From a checkpoint of a small transformer trained on Wikipedia.
Size: vocabulary 2048, 3.24M parameters.
Architecture: RMSNorm before each block, rotary positions, no biases in attention or MLP, short convolutions, an embedding shortcut, learned residual scales, capped logits.
Training: a variant of Adam for these matrices, 103M tokens.
Each number is 500 + 50 x the weight over its row's rms, rounded and kept within 0 to 999. Layers, rows and columns count from 0. Numbers have three digits each. The size before them is the row's rms in percent of the matrix's.

# layer 3 MLP down (transposed), 768x96, rms 0.122, rows 264-329, columns 0-47
089:546552546384499479471585429458451375466468496528446516557506505456545528476526519493475496567471548517397497546492465456532498530581409590502472
098:451545534466475514496480523531501484546471488578541498580477382495463454549578558553594532555505456502445508578512550572512603491377441530503454
099:533481517418507456514474467527465484508422498435501419513488465472593413515495455516531571527439596531528537507494399473435509467565529468490459
109:493391514539531527424489546513469615487518501564559562444452514518429449475476509606502488559538598486460450526451446541515483530554493484509436
098:525527484432430510461457445480519431465488549466530485552534483502515551475565499485483533609514532579560574450417418544503576499480455591448607
102:550535641545531429423588619463495512420530617512505421571440395447521478583532451443532531505538554545474515444524524509449477532483502548492431
097:466474449564563482563464539477450489457571546539572549601521606444474499432451535494558556512542544474500508449414509527587598507454407563548479
094:541415515428487516510555572536489540436532551456519477492442494557440484501466544437453512447408412530533522539420579532592451419469541536483581
108:529432423549515501450489452439511508483512530419467440486509469544491469367440491581591451481400581496545486407500449446434525439515490462548484
097:568401472448547594522506444463475404600523504506481453578508568581525499402559546383492486476499441536511513555484511444485589435530419551494521
095:465485536400558478451430440417512435513448421556453519606492509501554392521434467523492534493425434532448489533547463485608483506501471492471466
105:525500522506546526471490506551507491472559597536543421509550488445545435535658584412436411477424459546430460425579472534419478507622515491464467
099:528497482449527549586477623446512442491529502512460518415613454484501552483576450489359463546517529419498557496508474579478464540471598495519518
093:441571476576446562547446554481575373550540568585487538539555563613554463501450515460414550473573524587489438476535483465538461440593501516431468
097:358509477432613454514557451522496418513561538535466489485436367454500415502400419499398548497565560469512443508551506462543528465579436565473493
096:542520474529504525495563549563477497584443530446562469534440557511534412482517636533459469560535559541566610516413457528422527503520535479503511
098:600540483588524539461472579520442389568493405546549497496604552487517455562495539433610471505474551548505482529480533541497410571640471419521501
094:520447533513432539512452522519448563472540477440445543520433450585505497507470516541513500419374447486486487481494508603582462410562466531479511
098:429581475527507424498400560450410447487456557563418440479478503554607503506558582444437588519482529501557454539469400538461482504540539470446505
098:474482616596547523538451456470505611489464469612395515459610570561475509465502468570413452491467485478477558464537577443525533485532550436449597
099:493494482458419520433507431515478502471459472496515470510454518598467589416468519494479489502560520538524527433469545538601490516520448513513440
112:442534563520498499420486558448381480435411453573661540475455442576472445435495537543543512526526397461447474518495505497511451407507512555485582
096:554478387496444401578560503575575492531483544453516542557483485509465503479567433497499445432399548548401539460547526526435445400424455535481653
102:588481489413541404496465507449515522572483498486480457465482477450541541461478472534552405577428510536615464474496603497464544428525442519537531
122:557438490520511604470550551578478556476555451555551453471560383501498484427436457414537458476478575635518517447495466552453439538440447544495486
093:531508578503521396563479550508399541624501571517468528491523491514443511502498519535469562547450501495383559507483523540484430467555569520478485
097:568504578410535525550438374473607535518530528444439559479476496567528532491489472467476507533460448619488552468451506502508482588495432509526482
102:498501565443433487494529463548576539564531574370538493557479491529551545440452518506493514488491527456519525455538517621418503483468433477468506
110:567481536532501508453506502447474510518469563577497569577520527490572545571574498450441391477458503503514466616606548523447535461560487595495476
108:463455411554414531517478517462596452563465482442476488456442521599566430461573457550440521507413459560430487477573451497525527551477583533491553
100:538612503562521540546397455456449416517481559517509465477515398450435497512527498506545488528481513492467470519473485526466547590478502429493422
097:506487513511551521360459635521474512464493482435470476513441477516545524483460471453507507399508535421618492534532470400439484447552483452507488
101:491480435535539501478382497483433545510531604520508403500563560483520502481504524534417448455460457524499434493508565451566379485548454539467422
094:497540480480463485525515481542426495353518572423475532565512487464566477468392575488471433450480471520564509569547513500524557524528494463496481
104:522525517487497535422469544485515575502511523623532508529531412575425403431550417415585439431430494527506563472521447514471538536445538587468463
097:459541544587561576506456498445571465428504547486550408515534527514421471463502464576569524481520470594492513449564542545493518405488456522517461
094:546498523596601555435477489488517533438502459562599447536510420463457608543488476497562479505458540534420457490482486563529497587533440519518508
093:503550556514517512511447442493517433473496534567453554493508536486445557459380560492452488476517418541479433481456432510422580567510499450525407
097:539538624450569578578498476425451576454545439491499375403529563415409481476577461531456469487516498518554540413449536524446512498510585465518507
109:527560487502565463590438468467492551549474531461470566456574547405542445544590511446519487472438516452521448536497535434540487524510528513515465
096:433520449426541443574476562410391481534501466523561610502553489395592518516514467576458515554585471500549487455466491571499477483461545529545478
106:535538510555606458549540549584545516453500551533520452561489461425528467549523500540481497458525511510482556515567549476529441460451482540462482
096:456596510435515513492480443451508412471500393470462562481458451483470522504513445433555611466475555450454566487391511417521498517519528539508471
098:513523456508470538541563421493449471435500596441473592535539551489555456658447379485489601507536414480502513479462473442490527503583500536491428
100:484474521529508564505493476503581405591535485489513500524384405457619467510488528556447516563506483431517490465538465424448450481560589512597495
097:549496526451572512428458560413502563557530446575383499435533473511476464524469490513485541570525415498412444550475504537501469520426483502417459
100:533507471453550529565501429490474448497525548449542492540379411475458451474524537447443473552480417598536526498498486493487563492494510556450543
102:500508513467475486500490396436513582547412550446464504401540534398421508492490431562483524587572502528507442505477451587562481524509514536536455
099:455442549573490477565544494489519475498497554532371589529439509467413607505518462504508573404504493528477513510546494539538441459526452486491590
113:438453505541534532431474503411518611506515542425470537426505520348521541533385456509467462545432436468545441405458524500457540483464521599544501
099:524496562431553501494553424453435514495632393467506446464528602384558445472480538439354493535508473508485487525459481558484453503502499546478457
097:437489520543459543472581490462547445550557458486486584542550539495519593434482424538526539536429564478489440459537439518513523483627374544599464
098:525557508524478568489554503485527416451447511473535541529468548470565579477517565478492438479441491438578507450483497489421455527459370503506478
098:490490436493434463482540568504525528449475507475435554537488486496559617499591490450427504481470544475583525430468478604467438535441455548509535
109:575441483507487534467496473569599475524546420491442433483488533400457530470473551615511480566402509459390548453526558567498431460519470560441510
098:452578469485454451433528480617502453501555465491575460494423544464446485497476513557577512430484609540463481528525556492484611513450499490497486
103:508528545539461535498451408491580475505442478430496505554457533515491484500498432408469508498462460542513592504500523475576511548445538549574512
100:551529402557553436458415443478513553560459469449496569509480605517536484496513411513405589486418516459430521521529434501501507560477428570458528
099:513504485510427538515524468423521530594518574504474574403518528529492553444506527605453522447513500544535502534544480502493447402469500494542512
099:525514528340583541517514523477486523461490463515502515458436512412541502451525457474515596501564498442437479482455524537485485502534460453506599
094:620570569469543463514584536544396558526533398486531463495552449463582497457546474484478504489501597470461514466540505461517456543479522501513562
107:489502477479514518394480422542550474582540397442527498470542557538495538493569528530564415481550408525496469460569393506558447489559457539528490
093:484495595531510508567538488446463543465543544583504510528588520441464499529551494466437570453490431434533564600415508493477555511462440462491510
105:503447523497511494491489476524496418511404536407550580502442473483552489517605538507472493542533542499445515616537556566550419510509571443488463
092:562478486420452482592547528487533510575523471527572540474518330427486472509399513480577474468468467504577529492504476527555538452556537460550428
105:479503518421558448596435511522505484502503370589446422573463418518561489444504534509546474472581394430484504524501504519545517512524505502492424
# layer 3 MLP up, 768x96, rms 0.127, rows 265-330, columns 0-47
098:463436448498522564540541470570518519484495504398581479443578482597462521479500500494513504577422502425538602492489467437456544461558427562481496
092:467488536472450508543588503399584555536480513509558549578532575539494509591547467512504484558478508507490488514531556450514403546546577532484445
105:500489425496507557498538479441598511469467429497519468497488448402385451454518439483555467575546436551530467378432481526526503592526450592491475
105:485516453552400498413553655402515483531457541418443578475570506509526505538511535445532500538529441428511575443472545465517469588558564557523541
104:474515416511534455505404452525513526510546369499587483477536530479466420454482530453516507518549526475491504478426493462485456461501449508510502
098:485541455510421507507544533526537503467439506533589507464523529556557513486504381502547420586399458492612467513476532482476412496561545447516522
095:493513516492445460487568492498482492436489492507594448548516478579475473476583413502509415541535574365505507471552456375453450584469502476501540
106:468577493528373444470503475502512569481574532438450448373441543551480449547545482502514519456558650408478496505513553468523493465481510553500475
096:507488525478549561461571541455597545553550367508579490464436603445506494530584482462574385462523507516545508531453489507543474493537539496502487
095:475561493428506473400462497477520530388549503424521526523445488484457450513540490472528490440511484525549448466498455454510550537453536528426468
102:457513497452498578511548498474535502519554491507486460409496513529503565445617421448468416522463343575514591447480504495388441576553495505426442
096:468642542396479466509499487500537507433495547438484513482509402563444426498503538560541470517474460532618524426530372398520538466507479602492400
096:401487401491459527560442520568464528513561409561480442459443488480482509451500463467437578497470448538488473473630503469496510441428437528521543
098:495512501442463567526436585490463513432482514447437465439610545571475457525467517500459441459529446417548537493539459516515560523512591591541538
097:517479489458486442498510533569517541465539385497501466467448527502400373479456506470589537505515391459516557535478478560460536505531463480556418
096:535476516484472459408534554473482511504571505520516541419542564582487553470583453468488373601505484457469551562501580523483436439461555542436477
093:430508468471424516483549546483527560463584425533494480446444448550475550507505462490488480452553454519540587603587566392564429525443495499486498
102:451484511519566532510448580484464530571442480530497494472557556478509419533525459531535564492532413492482514582497616498411469538542513486475494
100:530530513423542475529421456506461563529452506545494463503562514445486550531610529432507495460451542529503546553541508568376558540500641540495521
103:564628387508562534452525539527554483537593493563483527485469521506417534525558523493535534539441541517529509605479480548459537545442487533519554
108:500477485455426508483510487627582570535483480417465428511483554548509558494499478526478469651496555490511549521542487531487545469520437487427512
095:537541492497478546433544564487474541439491440533585494379522531523519554500553514445506428496516380455538549541568456449354433503579534468507382
098:488476457512479454414494460513487540468435491549492469502530471400381421534533468532617537523440525470450531418504450490515489430515502583563486
119:542558474536490459523485480523505520476468507522464369537435497467464450562544408493459420612576487486483444465479509506482433538556461609495574
092:477478540403475615466570538571550503470448474482447507443420518497478507469522505472480500493514521518595621495540539552495433566563478496401513
093:449527484504490591488527494529539488445525507479492466509443505582526598469532558531551463481453414459473539562438503555474632502533496534538461
099:475459461437533464532465540504485588453489520597485505411483561536475432573529446528552507575526478536460475536545573508483441576468481563426529
110:508478438488518501382478580460585491472550434494594514470508548515434541462528481499565444535502536430469477534456444500480463509524492581483397
106:524527490432508464458465514541510507550472423416515475453502451505511546440552378488608439500576523459517534517548500542361458503494450494483491
102:512518471468529458481433524447506542566502535565594408454481484597444487509496512455503476523570411467489471437434454476420560496396596426446425
096:401505510449496538533557566520537616541495441462487416447465520481496510543495479531524415544508497475525530563514548538494435603551457528410559
100:492520523497536481444616513562559578434520426557525518351403460444499477452523397468586454527502459417499450494526517504498422492491454447488364
094:468479534484373421528583488576449532484589517430613534391458521453480513553530496549625434507554481523587531502518527509512391487437502517543556
104:522490539529565470420514511576468565422620502457494523438446417459482579428536508500622568498575486570474562559517507508442557511438520547530526
096:487512540570501536508594496487497564530428514473566486445576502522491504508564470497497405467459469401522501465447556542478422511486439498439454
093:522491473394513492535433503482477532482470494488564516530468486569512596477581522513529514464453563500458513494555503575504533607511506545507593
090:438529457485578503495506552558457464476459509477486528490441496547484531531489488454505564526456461480481520541472499367463567543488536380498419
097:416587509610465538496482521424490508514387509482532490529474541488521528424549556411516446548497516466435589462488439515456456532472481585587472
110:484599455504487478454542528413588576504528433467502402522558542472480465438499462526527401504494491490565464484526443525461537474508439479435516
092:438480515474519494581550490535566514543536554477449499432453543375474437506485498545515481559544483468508513385547588580470562558514476437575533
106:474478511435496444476487543481590515569413417481536435493512518440487496434552501456583517540544466393596479486566528528560502499439449460576546
094:531540521508559491468582596564491487461532508395411476444537553576481522520512531446456486569472509470493496563581550536469398475544456552526564
095:491489482461532440464569624505627485445466403550460465492455541505462535471474477454541551507556456559537523561451515458459527503509618438488532
104:494580516454514452533525511491539488534470518567387516504446528481453565546558488425522525489563418365529544481582472472421584509482492562524466
094:520519325553465585537516524539514504549446436485567488525411498524427492532495485423542557479414463525552487408414465561513412454537498531508497
095:571474514515472567484473534476520554542518480452454550521614508487468415488562536473533538507530500501486436537451593508487506506560544487617422
102:453583530543484460590549572526521546536403510502556564525588519466483506464486483525510445486446388493495439482464484480538509568434582491496522
098:514474440479451442471575547484521533505528454503579496500468388427508488570539444462477462513587489439445443499530553527512554456429551533485552
114:475550439538358494440485491411546546523523513542565516493421550543535509455574397441543515481597506505557485481552582427525431554578442518552493
097:451535463610402571542481505542569537520455511518469533519398485480505433460527479368529415577424488526572419568466505449482448453423530484469444
104:485545427517614599445507494440512509483522474578472605392545496551513412521559433505615509575553464420517525500581582517531534506457468455641500
096:487529462425556378495491516437526491516519539514503507522476513556485489497505479529584568502577500475460588550485510498491497504488522407447422
097:494503523521413497500460488457472542462547473487504449510506565473481565449501408513473536545537489543517489522526495473508458498466499570551598
109:441502508455519435552510512513503554499505531539439476419523545526425486481475514376532440509413521568499528530527578560369544503496576597514495
096:514556425495526533462589537464596525518491442436499556551580493457518428581599489479551535494583447440559531536529500455441508497414529484588461
100:475527411501469555473598451497452478463527496490515465476462506524484538520604521446575452472444573493568499426469529524535485592501521553551503
097:530580534512553457486514534414542552575448506513459576616517565521407427454528458514491545508485385495539524520475501583453500583518494501578433
098:535550430560488489485456506521567573568508481415481544513514473602484452463494425540483423485490508556576607480505484536500468420507564595530519
098:436479496481425496479463623468536511590462538513438483578451509456509495488510398490455409517435510438544545430466497454442552487478456489461613
094:399580560521502500496525537430578494450517503422479570535439470493418438574474499539535530495573520519526539593483521496495395453458425477537362
109:595532533475546475454578578491516576527541462605535364458506574441516560489476433534549398621586514474562578473479528548519518533530553512444466
093:528538557456604527515559531506530517601548489497452459382460432412509403472536397461457438505493521463466427519549449439436536523426517483484553
104:454488604506480444409481558476476520485488517495552492480525505537429505454512427456473461513491460411490549492582465546530500530506454518456577
091:419577525408523514451467551495460514544515526566533471433538615553512495504575524495487508497504439500511597442513516455514474531525504546446475
102:444479434504437513492544522497537537538424549390505453512501479555469521554462471503534481579459449487528459573503533481421441528508555452530486
097:511449500438473512450432598458472570390499481522488551519408520611476497562547509493521524511496561499534593414574504582545417579537438446419433